Weights of a small transformer language model.
Size: width 128, MLP 512 squared leaky ReLU, 5.11M parameters.
Architecture: RMSNorm before each block, rotary positions, no biases in attention or MLP, embeddings untied during training, normalized queries and keys, some layers without attention, local attention windows, shifted keys, gated attention, value embeddings, hashed n-gram embeddings, a smear gate, learned residual scales, skips across layers, LayerScale.
Training: a variant of Adam for these matrices, 143M tokens, 5245 steps.
Each number is 128 + 24 x the weight over its row's rms, rounded and kept within 0 to 255. Layers, rows and columns count from 0. Numbers have three digits each. The size before them is the row's rms in percent of the matrix's.

# layer 8 MLP up, 512x128, rms 0.0648, rows 16-70, columns 0-127
105:106108119139114104076135125156132133090121124118149159121137163169095172135133149135162130117082112130119165127099098133155139155128181117092204131136133122061121088131134134151125134144133135164144095099097130100123111161133109128136130132108133105127105116117167097140080119124137139124139120132137147144127130121156084117132110128148152126129178111163130089117081136161072132115169
104:176120108109114113129128162110092138117117122084127098139146109142097100167108093142170106133130169149135162122130105113151137133124145123188121085122099154076148120082129144123125120108133140147150109118100101128119144076178138094132159121120130176124123162143142118149132115109160090115096178140119124157103119164115175121164132132153133119090102097109140150114111132156116174146115
099:117126103114145130132155104131135123142097085094137122118169114145091107088103162118115082079153112141152165140152090132173160141104092129130126097166145114145103119150089136177132140090154144094145137106145123109180158101132107129176111142088129138105146103134109124129110127146129105099129169173143095175137110144156147081110108118124091138157111117138130123151118123105131164131115
101:135129128088130112112139132137136168138176108110175121125102182141087114132117109142155094172106100143105120155086119138151144126108155155145100128128143129076121126147066128098121143109126136105129148160129122148115150134100116124081086139134132142145124089153107152151117127115129159115114083144116128175133133081144071096086129136105113133145083113151125113125128086132112177137160
089:128128132150144168118135157124158107104157104127115141113151118142127158127190134092059138126105085079110115157144132126100130150149096146129153092126102146128130154180152111166163139157144126113149123134085139136112075146127140116087106108141115087122124149101140130156137145144107129113139127055091146135116097105164116142128115136109162144131106118172106144097170146104109134123120
100:121136117170144132150105118163126168132116145148123144131062123145118097081143112161166146133130110115103076131165139126140141161114110113176153117171152106122124139101117164133099174119132130107127116175105128095114042130087113139134102143094141139115071123115141122128136112128160113147108184153109131119112102119133138173085127134122112145110102139111115111122137149111126120111098
103:107159111128108140111139123165139093139116143092138139130086098140136135124143130111168095074149139143162153102171118128128144111136116159123116084135138135209165155113173116167144152127081138106131117144139123127127128137102135168131158135124136140186155128131124115103180159118097129152130165099107133130120163140113123159128107136079143125113157149101130156100136097088148162108100
101:158113106128102080130134088135141121116191148170132134136151129116164136107132142119143146150150149147153131110118142108137160075134113107133143126116157122130126148108128063123094120118114174127149172134130106158109157131147116141098083165129124159088111112135132068085142098158164110158148155149129128114141140075127138116146129160127123144110122100150120156111122123119094197152120
103:114136162148104138130128134111114186101088154111077126126121131144125113083136123140141099124112136115170121106120122109143130121092142109132141141106111078122146168122143104133148173115118092135140160145120089119087112125089083112107114111156088120152123144090158127124125107123146101128100129115039137130125107108117102150126101081067099141122119113138122132108114139099185116131150
109:068129134175157131116115091143132099141117138146124147116115119118118098151111167109159175151144116120176124146123126132131125096131144089133120086135126185160171149113158087140088150115149120155111163105146134119126134172125144097127140139127135129089101130142135152098137139114084101127107120167113139129138154140111113074145112133150104109087107171116099106079112082115145082121119
088:146088148119076114103116097114167113135147109146154150140143111098137147113122130178106112116130076125125111142152161126125135109117163101119163132121138134128164123112147149157114130128116150079150162152134113147136143138184135119151103185115127139107113146113092123148153132130082113124140100123146180095177133111175118111123114101156140130095133134157085077074161136127109152101123
093:161132101101117124158106125125179161130134135111114094103115116153121121090107102154138129065138084140111127132169129094108120113191114096113142128115160109107130088122063127115136120087109119101135158142124124112113119096139132136153092106156081136136149118082146118128133098084103115125109124134134143124125079147171149133096100126105147151139122086117099110087146134105173140115139
105:117129174126088102089153139110156163120158099165137140111137132110111121117147101153098136093133126114156123147087149102113145142130115100118083174159159156168166141124112120102117144166069114117118152124137141084096117137112114103087117122136166131134099083098129125127138136135103127170164161187129138116100138140139132164101141099135147150126121162136092167170142117133142105125116
110:107145175172135115099147065156134108100125126116105119115116098153119140145104163161130061099156175131124104112142117116154138094142170134149165119121160146130104123127113154144112158097103125095102121135153134162122134088169133097144124141097130128113133161103104097144124133147124085106135103156090124097118086134172117080092122146098126134128154156126137103121136103114160115112153
091:076145135161141100171101115144139155124128138128130108096100102142175154134120132110141083147140123117105114103145119131144129115091135111134136107112162118136149116123165098174146168097161141158125179123160115080161137121097115107090110109126144149076133145090160150123148152134096112123132078119077116158110117147133157104063136160113135130119116080145134110140148100124149132130144
105:191121132137092154113114124117099091140132131085136129091125126119095144158130102120112136140147100089124114107137145121134144101127167115126119088099162112164090123071154107141151117083146080147062108133138112112134105107146148123147102147142087147130124131108117152141144103142124130156131074145136142088132145109127089141136089136168122158132088173114130115125077101140126093128137
106:132118102103134129056123130112123129131103101157178137121141142097106140131134140127081161137143140073095110127168113170084139117139154100094144159118100132127098117159144129131123126102103141090145119124118084103152123138128150129155106137112146141104143131168121102138142129105130111132187110092128157198142115111127121092123132099108123161129159142155111095096128077118085094131141
098:116154167142134114129107101137148123116130112175153113114174132146133116125132130172112108158185180108126153114149145125109126109154138072159149083103089148127164116148113087137111091067145121152109141066124140137179158128170127083128119119101127126108147143110152094097143149123143143139121133151151096131103108091139123108136110095114109117148124103130122104103106112143157091132129
102:189122138137120122111160125139123114146101107104087125105113143145132160119132142103159106089111147136114156107144137158123146170169124149157148148089122135161158076128113131106126174085089161133124083095135164148155153102125111139115095146113138119138111131168124107125130120149098155156169126150132153133121192116121104119093122096143161115156150142091087147148123142181131140115148
103:130108152111108134131144110132156130123106162126176100111152151118127136113076095153114117092132072168171139137129144118102114112140116128112104085074106170145119134140136137174143113082103122096142136132162134141119123118121145082123111125108076132109075108182101108140147141126108166091130105149131118089110093114113084124095139143139138135130103128095128130091135156160094111138151
105:147158154111120143141144075137157169152151124154167125160116142146082175121132087134146109175163135117083128158125109156125143135162142155162094127097123144148149132104095132127138124154129100123118116109130139125091111120100104159111119103145119118149152125170142110120118138140112098156140070171143132126104148099123114145128119150129199136181154144090063136148132145137139114138125
107:092110099157130123123122083120103139115120100168150111141138128109105132171129144149171139154104131104141104110112150128121135124104121116158102106168133092103127078115125135168110138126127111074116123157131142123149079122099088109159147157095145147148122115130094129138171128141168160092101099148092146171115121097106140157068110113132128131163131147119086126131194147098136131128108
096:157129135151134086095135094136163148084153140174187143144166138102120085109085076119114150144097143116116110187123121123123148134124160097142122088134139125126162117140129157157117152129140148139099142166136113105076134157097159133103116144147084109138120158104109123140146144155142138115127114125111160118142107141121108155133114172136094112130183175130119159132134115149146116127082
100:156134155144142091123206065127150080143144110076123111110175117106129091111167103110097152098125149123160090150151103135143131101123135133112154101111150150117126121083119123094124151156072132140176114149113123121114129108142093125130125120143112119145111098110126137135086114109115142135156119133132162118130121126190132110124146093131129114109130141118067099151129099127142167134132
093:139114094104117168157121123118140149099150126150101139089138099155108122108101161147117080056118103160126116138141113118102123096120120144118140095149147117154075109109140167147134119078097137150120117142171180092156128108150164106164093118145129136131123155104169112140157143150121128098096134148085141119122158132097166137114090108165158110110120098128123155122129094101121125115116
113:117125093106140112094172126085120108139119133132088107120130108139110134051192112123150119105142107139132139111134127152110139123148122104115143160088155090091114080136073124097137113052119158119109117121146167117125133100187085093134110115098125130144156139121105121149108098101112133144107096103087119146127122110127136107106121142132136111121162102121117134152125156098141112122098
113:129123095123110112128153117087107138120140127107149130120113179151150079124134142111107166183113106130118116091130105138088136111143144126152136112134142174176152130094097110109116176110138137138131142125138111165125116125100124100097106117138148130163134117110160152060181144100132123143145110128112106047124137094113137141089143102125106146100108135165147109121104107089090122137107
091:096130140152130125115133133133122112102116117146106121151066107160136129149157120114096138130117168118144182145143120139126147145111153170166143156145142092173133130089090086114116138168078175145122104118121114135125139093065155137108106103119082116125100132083134099090144098142098100145139173122135151148092113083132114151104126114115115115105140145131115108096132153127155131173134
099:112108110122094162162132075094121114138102114146107109154132128131133171106149099156182153130157143095139129131136107139137136115168130118145146112184110148121155164103148138150148108140123157119137130139175114178099127089081132132109092101090174164104087141123161153109090105104152104133144123085124122164102155141112124135127122119131128121073128177136143127104102136149146138135137
090:105120150107111131123133123105079101133110149156134100135112128139117142111137100135121106108160082134081103130106116105164164131118142168100113148127126170156125168121085155088106125093127158115149131135136120124128125121117100135133160114120065149110098173091129137090170146125167117152159180106120122188154136124139142123164128117117141109130119109111125082126172110087113137165093
100:096101160134142150142090089114151152146128110129150144123130140128124119108102143171112085107170151143109120093163154110152143124102129100112156108162118140089136121102158148152130139126153121121189124133116115138094144167150140100134111141123135146111112145108142161115123150121123116118136149155163137134152073118165138095096072114146123119146125164103098118036135127139170121089127
096:151101152111136164127126136109116136127104117085092108120087117148122155118097141072136087134123113109162142111139119160123131134127135145134183101123127097136110105126145147123121156096110135166109133101115117142164146069116152113113108111161120147145135156118143122154097138090148108117126141073107131099091159107142128164079104119101143150081159174100128147116168163134099134098171
109:139150122141154159058086119149099148098116134155153138131116174163126155144139130136119139123109120116127108112151135119111132129154164131068148163116126099135127124142116118113153090139143150139155138170112097106171103136175180126097148128128114111149141168102117125095095098152108115113121114125116126156107128150089120093114102102131176142124171109116075103078111102123100129161119
099:159150163145129126145101164135162158077125094100182097131151170129122131151153130129178148094138133072130112102139131140145122107136157131184104147149144128134138145129133144116184089144113167098129147105108143150133113095126127174143141121142095158101135098133120155168119153137090128131088119143098139081146140120108142128131117104106133120098196123110154134127167110111119135134142
094:071102109132146117127159088133157107129121127136153096106145176107161153156140171131148181090147159081155139154145146110115126128146103125120136137132079171104126102132118181104156094132107179119166179153113132119161144111133139099117127118153125173102121150153129108166163125149102142166117122147166102169101118140132141132093121154131133109126137107100125114142130133129109140155139
084:154176121067097154120072118150156092139156132142104148113134177130127081142075130127107144154145132087129132138177131164154123154164106148128127135139140123087114134100107135111156139134103154113120091153148102144134121108107140126126140122126146119116101161129130139126126088150119128148086143119166137146115112144153139139154117103132077123073082166142146140113125168104081158129099
096:157095124148106106141127156116107132157171142097162144162150122125103098112131146168119183097141158110151118148157149094114155099150128074133124138180138157115093121127135101093108101112140120151138133138157087169147123132152141146122112158127114102171128145193084088166149114147139137142172120157139151148137154161126113138113121114146124139163124131129073109130138100146110107136149
096:132141124105158120102136087135196124128102122133139131125097154089106119149154127117128150126080093147163088128112135160135152138127136147121112161113103148092147100163103151122100080071149127151145139113104145112143088096115144123159129123146105160106145137169068097159125120107123162102121145126143101130135139111127086110147089128161150144143112166103082117136125116175107136154144
105:153137125148132112155145106111157098088147097098131144114155078110133117144107125155146115085136090111158114117148124145113133107139133157157084134094153157123139051068160090153089089126174147133107156117139110155112123095146140154121138121116146118110112123116096111124109138108133107100107161115120141060118154135101136147101151161099116111138094128125133132151156109146148133130083
104:166151151158081176116102101161146102101137119122120115147137141165119146180131112160111164125122132142144152082133099131143144140114129099145152156151150128141131112173107134092096152131121092143127101094123108128094104126111070121146124125165139111076135108084161102070075137136136121116156138162099132115115122143119109141113077124132156117103120148130081118135110143158150107129150
091:131115105125102151102142169089131134094122107153136151128138129130137098164168133156115127126164168098110161170107107116140124138118159150170127138151105116132163055171135138124122109151103095107113143110158155170096119064117150134141125106146074131140138154093120137125096148121155126113122156068153167133106115132148128120165113112118126090115161113121149134113163095146112132122147
096:091127139118114122175092143125136115122132117144132110137142095156102151123145100116106112154095126157097093071089131103092150122100140148125103104161132122133156169142128129123148073130142110151136163083119124142096106152136146128147131114124153145112171110133125077125121123080098168160139137129143107126127129138113135135119112159123180132090129115156106078079102139173098128182154
101:156104149119081133127131136107100137099121147114115163112155126105134116154084160185164129128130139087112135148084092106166136122141111135152142157124123119150152145121129150132158141120124183146179141111113102139118098164163102103119104141173164115147153128114103143137178157061162140139106112120087158131136179134119117126147103148155124116078140131139142138110139149123118162103120
103:102154151126159143102136140119130153144151128148126126137096165122116134113211119116123128164114155125146092122118134164183131173146114122112121113110131132095132102127124126130092159045157190113120169067104140117136111131132102139148144152075122097091113142123136161150121100125110095095098128102114094134135162144135119124123125126137100151114148111082124115152124137138121152138134
099:117155123136097113135115162077145131150108163152135128153110104132163134144111118137090144173098103135139115093133111170135153107109138125081109126089078093167123170167133158103122120120144113146130202061093127130123114115132142133110107119126119126134146105137114092127133130093060138168135119118178159127107135117119162098144134161126134142138126145146124083106112154128117122122106
101:107150134131158132136119100114109138104135135141121135123117121101126150123172138164168123133164096080084127116125117155104139132121113135143097107141128113109182082164124127116128102101124123103175112175143152131131123195073127119076112082120145153104120104169102135139145130166079153092121093134120136130118138145140182117125106122144146152133114145139091135119134121125165084153093
103:141110110116143121165122083077107149136132123122122169142142130143119108076143095107138084161129108116113084136129168156113132087157151138099149156161116116145102157138076143151127134075139139156122151149121115085140130123184136090099123135106150187114127158090125116129140116138146100128104127126100127115131073111094136088110122159106139122116133145094081132156135089118128146143121
102:096098113117132125149143109120132160118102137159150116116061118090178137143117192163131121173128142107117108139127133202113141127101173093105132097153143124137127108115164156128103117115083158172142111134164117160131111113117134089121110128154138122098153150144107137107133127125173119093112091138114177129117152142148130107159111120133099128124095152175110133100151142141121106130097
098:156159113121142145138117084115174114163085082121153114125147103132152115129115116136117153118130152109082103095154129110123113144197139099130143163153153130104102108111168128123144124121120124061130113111106145121089114116150178135183114154123153136091148146100087097127107132124153165121162154144112160111142112132138132106134087131101102117125167086152109119118171121145154124129140
106:117124127123095130153123136120155128132160102072151167151130146173116101162188138095126126132098156138111089074138110149116145120126138145110147116121135133137113133113155140122126083136147132143138154112080165123082124125136112070095101120092102164108166128130104149123120110151113125135167121112073102170095111112143148166123128115155094122108135139142117090161124144143123126172082
103:133110162133116157132108141113182125122115108159130126129103128114085089109125189137112080100133130116133147140151117115104155096098111126138113103118122150151117136139124123171111133111139117127103153100123110120122106104116136099083137164145157104102149127088112100116123127123141098096138147164107137068096194151167160150169103122085144106131077162109146132163158115144119111135095
097:123117135114107141142132111132129135141139090186108146106131138131121172142099117119112090167133108114150154118079144100154155126103182082119124109088100158136114076147158108114141110115191110093152137137100093133150153121152162128145125141179127160127174156142120130125116109127070144126114134139142120139118122078135108098134121092141142108144170114098168140114113092109148107150135
098:177132125096142109097108125113137093130118107128182113127120108160132099146136117175173127180136089163122144104138114092089134097139132143122109153106169132124117139154141149183137130141150118128160146131154128118143093158104121107126100121139103167126147156102073125144116146116086141148162127087168122184169138149175101133125141132127141151146127086125108103141104101105137102126117
103:119127146124102111117158169096145078097168110132078161128162072128117142126161154103129123114143131151141179142093125106147118134134158081152157115130116149146107141125173123108133130111049158142146129099125118173165169126165130109105115133180164127165124115134147112113124099117111115125101106086141138097111112118118108108140125134115126103113159167103122120104126097154108118128129
089:095091137142123153142156062119121116088153110119169109111124113109126161137182149127125163127161111109142155127116093129096120126117090150112145105118143110103120104114140125091161120165109120090123130133109152138086142134163119111134094137118150137114097107134138129133098182055173174116160164108147134162105129125109094145102119137124149090156132116122126117111160117144084092128126
# layer 8 MLP down (transposed), 512x128, rms 0.0508, rows 16-69, columns 0-127
104:152167133116066121101103104119143145113105142092110163147137135131127120147128140133134141167098119131167073116131127112128140118117137153133142131118105125080108101129115139149114155115147142172133151159152137136104131155171125124131141096170123124071082156133177134152140095128131130085092127197146190101123139116122155118174163146138147133106135107156125110161121092151156136125136
102:102166096159110121115118146135129110140079077123129159099133170131105112091151137101122091160168093170106109179099134111168082155124160135165123128132130119125138147089156145128156137159163147100139111138125102123130121135083105115157148136141137124116097146128193133145114138128129112135135115114135130130174116129147102143100121143116136166166117137138146108096127189102124166138086
097:097122114162167096073123148140081130150127118094084121160157122159086162162158130158173134126105173152108141180108136147130095138116131149123137142144125128144079117127130115088125102104142180141126083108120128129185102148132103135171149140107122134137151150136105083126096126155138115137137118139113115176156085118114126096106131101134150127104129118139139143113094111099150136103141
099:149169133093140112068076161150145117147147153161151112141154095112119133111116135127110138163121116156157126093141133177159125127144113135171107074143085143142075101133138136121122144141108109139132136157163122147104116152111129123130131124096152177131100104139131129145126118157130172150162113163121131142131112097166124092131137087156157109104106081155077163114132091131116113133110
098:097125142133147116139157154144145103163175175111112145131101091121182145139086077161134114116118144124131122105147124144129140115105161111100104132104142152097122170099161132108126137135165141118194084130138134100120119117131082154127178135116105132147090136168100145159149111141131142119161157157150084129159129155135153124170120145147110162122128088133148105123137136082130113154111
099:121160137106136094118149146112146103172150122134129119123173175131119171079117163102090132125128124149164180143106134119132111086125149150124144116111147129117105119120135110115156095124145114159174147128141133150116111097154126099119108136102104145126173150170091144172155137091130123103112133083132113096113133109105093088173146117100125104123087091098102125122130116147112131182165
105:127184160136132082110119153154103112069102150100126151136159097119076132148133128132110145140127104140146101115132111136151113123104152149131150141148107120111145108143106123143159141084098186104155178147120118104147164139114133148161116111165135130110147122162148121103091058099124159120138097142148144156135114117099087114112142132154090126091131103125116168145118081135153106119124
111:103164129149142141120161123091141102155110118109157143100118120121120118125118122142127099142132081099101135130163084149123072161153145097107132148152087112101126131133129179123172155106161097116119131122136140140176119108129147116152161085103106110102096132125107177133151124087094120084136074099135139145122108172144103147112153123115094080101116158140132091107135142143121097121146
100:124163076103099145132173130123143144129123130081158113134098137153097117129160080111128166087115159115138152126174105119146138139161118125118132149088129161120131071131096125152149104124111145113122096111108125113094148128145158122129092099109149128094107137125099168135122120109063118147160146101166120114166157108133141137182119133154140111102101138061112118124133132138128170123114
107:115084152147151132150106119129129071137121161147141109105108125110134155097156149074137118134138158116128128120129116095144126147096146095103074156089151136135126095101148129161099080166160150122157127108148163114106120123094133130095151143095098126118126142136111117132109121123138090058109117129145107111116117135123132061114114138125124145118138119093066112164120098161151120144170
101:119062120125128116105135112113162168126149144119132125149112111088125114131116136149139100123145163109135135105141127123112123129113129127134104126094156097127121120149114192156125164094096092084103140118146175177094142137097173095118107166138132085079092150134115151118124123127093088098146095114116111144102126114157129149117164121162119113082171108146086111140141101162120126118109
097:116110160157098163100124154124100116079160134146149152152153095126137145147162123149114123141115138123123131148079128133134099120090105177117157093133108176122123161116142112096128182123128140165095156141116109128137097149110146129119125124137160137134112115110115120139097151188125153156127098132095129122158149089103097152151103146123170086090110153108155119067110131145144094091132
103:124103102124132123165130109118128090121115124172112140132132123139123099137121160112105141133076105166107121180178081133112134140131101146177178093123130112092116119108117122105135105181119101127146128122119144136145112113106120145184151154133104122111132150124155120131065146111145140101071090135117141154136146107139115116105129147131121154113136103091176129079147169119114168172137
103:134135125198119127129099157174102097085122082152159144134127132123132126155156129122161096148158117144111107129153125123155099150105161136149121109163144089123095159090141127098076108153115151116121142135150167145137163141114149124115112157150133128161161114127146138127167119059161118162144106128145112154131085107138119135138137156149165136127151178099111140102159101101158117135134
093:138123157159111108112137135150107085145124116120166132105121108085126106128099121098133138139115094154148137106081108136134103152064170133130103133146089124137112109106157121121118111127114171106143146094136105115150094144143143134100100143116158098154147119127138126126152129122084088146163095107087130090129108103112102082069154126145114098103164111105103121115142072128172137150159
104:129145145143146103087182105110129130127116154102155102090109160140116136115153158197096157137128148141140131121144149109118175116114133118148108128144162038082175093113143113135110110127108119140097128138136128114111143085133097104149138118150127176144167130111124116124117115132136111081093145116114134152110150095152121113109171123124122139169177134150127102125154118110153095131123
098:176129141113139145108128119095146137147132099139162113184132115116080097112111107160149150123136140089079154141178134162141118120125117135145087144111116097122099128148126166145112103099139132148145102128146140130120183120113135153136078146156125088149115119135139164148109105161090138101151113122072157164151138142137176091121145122082136106161101101130126127101155132146103120137169
095:153135114150082138181137150103171117170108117128075161140148096113120115122137104098119068165127109111168123096138128108100108132174119110154140114100123105149115085100149113130109114118098109127114125074135164131131149126106142101132143092150154172093140114122120104136112109115158112128078160148094132097107122151162134139140140122127150125141096121125108134096170082129145132166103
102:105120133149152126110149135113153123088116123149129146145127113113148093124150133064112048113130110134155127151166134120092136127137136080123126155144074075105139130096118098110100168131088099133143102148127132125161144127146141138102117186129127142108127132138153144137171136143113179114116144119124131126096163143155161117128093144093106123133131115145118166164120127069129149174103
098:101119096115165163126100154124146119111104148134151129103149157132136113127155103134151157105080103085139123127100149143123081119059161146214128121172112111147107124111118136130132137135131130181106115150109110165161127069135078157141123142106125148123149142086145129106127155118136148117101133151151124120147143102148176123134145136164112100147152088118104134114117105124127151151123
103:055158118154117131156142096127120104096133116134112118151125099179135138082089117092133127163113139108148152150174159171162135145117172148142116129110119103124117109139122122175109140146107138141087137128097119092112154118182118137174112104147122155157121114120129153121149126135140130126133103081128129167109076145181113077117125110135096127129122119157144132134090120131133157156101
102:107169160116179118102104152134150188160138119123148073106141143149098117090161120087103106161138137142106133143109125150168120128155127125126150133109145144141108090107127140121181103142180154140150147098143129129151115111177142073105132126146109107113161105129100151178151167128122106111145156151133098121173122127102147114087139143148132119145127094153149116118140146162147139153138
093:125131140124116151128116144145128128103126145108122140050095130107120173122137148140139164158125132143131071131136138108151135122114092137085175145145079111147095102139130149173142147095128117097081141117193113129111117131139178124162133152127143102098146096152133108130134111090177151181131112140128127095149146094082129134114162150098126126141132120152119153098130140143129136078129
101:117120161144129128067113097133105108173129125080108146153144160129103163127140112120138157128164117114122091145136114097158085147137141151108138118111098125149129119148133124115100136150147123135132089084134096123137072152151104127174114158133154131153125112110111135116100131130129152161155117132136071093111107099141133084137168174156179107127126153142152075101123153110145167103151
095:130140141132115112151158169134110103077124179104167131147122139167149085099133133116125117099130150183150110139164125130132106157055135171132163114079129140136128128144158125127099121128118136116173159155088135148137136139140097121110122129053152178094151126107108138151130128129107092160161110129123128102152130122108156110113139146155155131137141108140146145107106166142161152121110
108:156141140120128157099175122106138139138169092137097122137108120110125101081158130136198102112132113116126121095143135157108105114137068106146102115135143075094124081129115109121142116096094150127127120139146128123137124093116127116086131132165092147116157124096120154152156084111094090164108145114122131128107153145137123181128148122104115159099123079098157120139153131124160121107086
106:107089118151138120138076121122125143111158149159128125106106098126117135121101117086142132167142151115105094144119122103137131117134158106120175144145088116156134110172115142100202130160108153090171142132122121136131144153107152152144097154139105156111145096105115130153120104152129153132141153164132094118069092158125124132087127172105141132129116160155104120142144102154120061098117
088:139155141118127121132122122087133123119136148122121106103150157139090159156158152115119092129128092106116131130164049121157088150140069136124121124123131085105116145147141145106123172130114100107165113127082164130110115092107124137157144121112128164112108187155122127158133136124114112143130132062140121161126178121141133122096132136099114103095138136153085144110162159128113155174117
105:134126134159129189112113144084097164151109118113131105122065142121121147122183112164122149092153147106106102145104085111107082183102119133096094125119113130127133121113114065065132122170138102123131131082134121120143135072159140128126127163105142130091137121102155119127091112100173113137142139109135105132118145127116132130169163100124128127152127153108142134106110139105125113126143
102:158103116134109130115154100097151135093156144130147117127166119116164146164134165103118118154102132076108163139061148088106126127156109127131157167141126107134110107120113124177172170125124117137102134138149111149155108162106151134105167142085120130116143132149118155164139120154111162098130092134143112130141101141106097120124092145136102127134128140156098098137082186114126133070145
104:122099103121130138097163174150092146156169114149127105107123086145143115086112142121149092169098128142092133117114109150110145144120162170087097127124119150120076163134126165129123133115125125081134115153185132164124149147138165074137120151158126134143152150137151114130148173096124091136103132143150117092120105133150134124143100147153091118085137097086154134171118150140139121146125
098:111101112178170103151116136150143130098104110167134128137104121155163185123155091123069173125155135149130124138139105150139164151107178146139142134145128110096174106106107133122112133106137123130143114117161136138133148112095159193152106143123057139132112154118128119152112169156096124120169126155122148155113134115112117121167109142154119087142154138123158117093150124140100150124144
102:170142156119149133135081128152114157124104110142137073147133096149121131100116110166120137143145107091120155148117143139135153124141130111093162122098096129157166164130139142112145172079162116180142157142121124128070104098125134108150127102095146150137119183098162115117100142107147150100119104081122151107149098108075090102124147115101110122130127144110140092156113100117127094127120
097:163159103134107084150138120171141158096105110079164100148125141128109127134152115129100182095160125113157150147139143167152079091166116075140107158114098137173144148139130161117141135095129134110144151138098126126167149141154138121142167104155089114084129098156142154140142145129092137172103169137147102132081147121123153134117114108109133108119118143126125121115114126107100161138155
098:122104087161124127138140130126129166146123132128114112104100141066140147166145165095161150112091139097160115140153116145148154125062141125127151141121147142128115174150146142128126107147108132146144132144096111127125157063096118107164143116171137158134136134114130139149122158145109150162111158137119111183115137141141146125100117131097147066157129125139098149134172167170157143114171
092:117126145184166119132132148154120166081111100155128118114109121077097161127127149154152140130141148129100146120116166133152158130089181140084124129139127131175122099153181122142152114108149169148140150116110127104139105113147133131152138108089141122161180108119109109137100150118123148140128145115106092077169126094108147130111094135130135114174144117138158109097162153134149107114177
095:107121116154101119069133131133127151127141141146183146227123121112101120144164120149128168119133110122120134108111147141131132149117134087138129166119088061134134142162112140119079142114126130140140138076164121140144123149142174174096117145151128132106134118127121125173122112139092115119126130125102108162140128137133157101120150107121107116100105159122117128072131113136120132069152
095:121128095099114114100121124126147131131148124187174117168064137144162133133130144136147144154117123115129116147133097143121127127117059109207142180144115146137094145128094141092099154118131118114123151104103139177118115103109145147114112102161166137150089093119082127120106143095120118121150128123120112143105181122129130107154148144141143136168106151182141110159104141136126130138138
103:131168116133102135112125129139129139076137106154140125121124106118127145173133133153158100107079131118127131120126113141128087106163155130139136137123104138148153108090162113175104132109156133158127105128129096131104170108169141121144103151156165048128118143121119163110129159077127095111111139099125128077150170140085129147148192145142158112110115142109153118160146138104158098123137
100:112135141135120185124101116075113167120145135170130089146131126091186140094124082115134174106140133138108131079115166157126121150154175109113077090132123158095154129145100141102093119084114121142099115116090160146149122155102146130089148181110145126127129099138162171135122113161139130135130121128140158135112156129140127158126082137156132131133137136114102104117150138165144117136133
098:140091112151126113156143111129143104095131128142134150133146161158145113043115128136105120138124102161141097191146123175116110118155122112095133170118166088160112164132169168109144112087124110094166106137117146166140148103119141133139110114101125114117116189155105101098137121114122120111110131137135127170119149123084145118094147118153081137115115135122126080135111119164104134108125
107:166131132141088170092146199154113092120142136121072113149121101167136132127159093089097081135111150121124118127134127121150122122124117163147141131101114138156146155160116138084138099165122145150134087102171147114112139130150147100142110091106111127135142078124139113142176115126155169148168153159120095145125120114111120172095126154109138149123112123118133154098118139098156116120169
102:163172112100154132186136113126119148152106131172125147134164149124185121096168151094160156156146120135118130089085139139159119158191096100115177165147147117143117121132138092118104123113133131128082113130127099131124129145146136154160159120169120142149119140126181138085111143121121162105124134129090176110149133125112125142136139118088128115141169128095115150143146149144153109111149
104:148103128098160123110116140082139105150129076072110174157139116112122110137098134144150131120124169168179121153186147143151115112082136119090122124136100118145153090146109129146142121116160148128079164123096158094140079113151138113121138188105141134183106108144104134121138096121104117120110110124130130132113130137150146158142137143132137133118125131142076107138152131110126117190114
106:143115133165114138089131157137134091061147154083115095110131106163117134113131123119112134179109133132149144170176150131138106116085127110124170141080111162158134166112123149115127115127139137135081144081166162158147159150114119120109147134084117107106124091105133109113159112126141136143135129183125137135108130085097117163089125153132112105145099131158156153128092125100161130118134
100:108147125112135053128135141137117116091121140138107113144096163151117143155104135157133133115120113139126149092167135139130119137159165113134131087144120115129114144138143069128189100114130111136170121114143089093108117126120150132141137096132125106113161189104106112161135168095133162124129143105131113103076103173116112089140104117120107182137141152143129159147124180123141155116170
103:152137110160126140139151105138120147125169097110133123121104113162104125106128132101099130186113132142159123162128127159159129083148144171092124101085175135175125149122112140133157107080096120151132110147063116115162141130135117103116130102103143113134157142115111157122158124119098108143090171135107126107161114109138154143115140115124100168120133134100075158125131151175105174115160
101:103096130096170097121103125099119147159115157150102132093122154069132114166132174137116103136034133102161113142100152134099127180087137151104150122107133130130117158137146187115128125136102105150129118123087163124080163131147143129111140119141122158122146100123073143085146150138115108117109112157140111125113125122144116131153135110134127126121153097137148091131113162117149147120118
099:103115142108106177079163126109138102078140103139102129152149131151121168145112163106103100118139136128100154157155107109162174154184121142133170134147112135123115140136137158106147116118096120107130133115123155101137120171098159108106109187119136144142102139160127172139125091121107121119142117114102142157079143131152099136112079106178146115136112109122155114161128157123149119081111
106:115170117110087164131134127130105144069141175146097173119111153108123135117148142139129101104125143074133097128144133081131124133134137138164147144143127133122140135110099091103104152127123113154076133132163125122121091114088114161089143204095113117135154139095106126122140144109109129148103116086113090085105137116141109155152117136131175138100155133083147143092127156112129152146124
108:155135145146133143174119137144123146140127086139138110100112117152109142125118114174099108104094149123120151137117142101092187122129151171110124135145140142094133114131137101106157068122135166176125139110150114128130119134159110054129112161137163106186107113115121100134156127154133129145128132095116125126124105154127093082142106124104132088142126067159159113097157162169139128119126
103:109123086148132128136128094124143129097119165151087155115091132097139106108080160188148106139113104113121084127108110133123141132150127087170111132102187143103135120177137120146091112122145088117141127114104135127138111167088117126175102087116098127109139151157118125135117148127124137136144118130173134119146136119147126157124149074137130072105132166148076131121107147111127106164162
097:113119092131124169153124134119113085083106118103134143184158140137133149116091143167150114102124123152205146141130109157036108117152136133142131098142123136115109164123103144149088090119126145185133104127180129133163148117120128116114122115102100140088122154130104131131103120139113123114126125101138116129169143143126142109139128087119125144163130098129137132181123157092148111120105
099:132107111153132125114146086094117096100139125110148137137071162142164164096112105131115138104109140121163138118108134122186054100137180123104100143124115147145109111123153082123111134106163116085106138137127130116123087174115106133130127171127134115136144139133091140119145136136119083128095139127155144130100142120153133093150092060118102129118149105102105131087126161150152133131106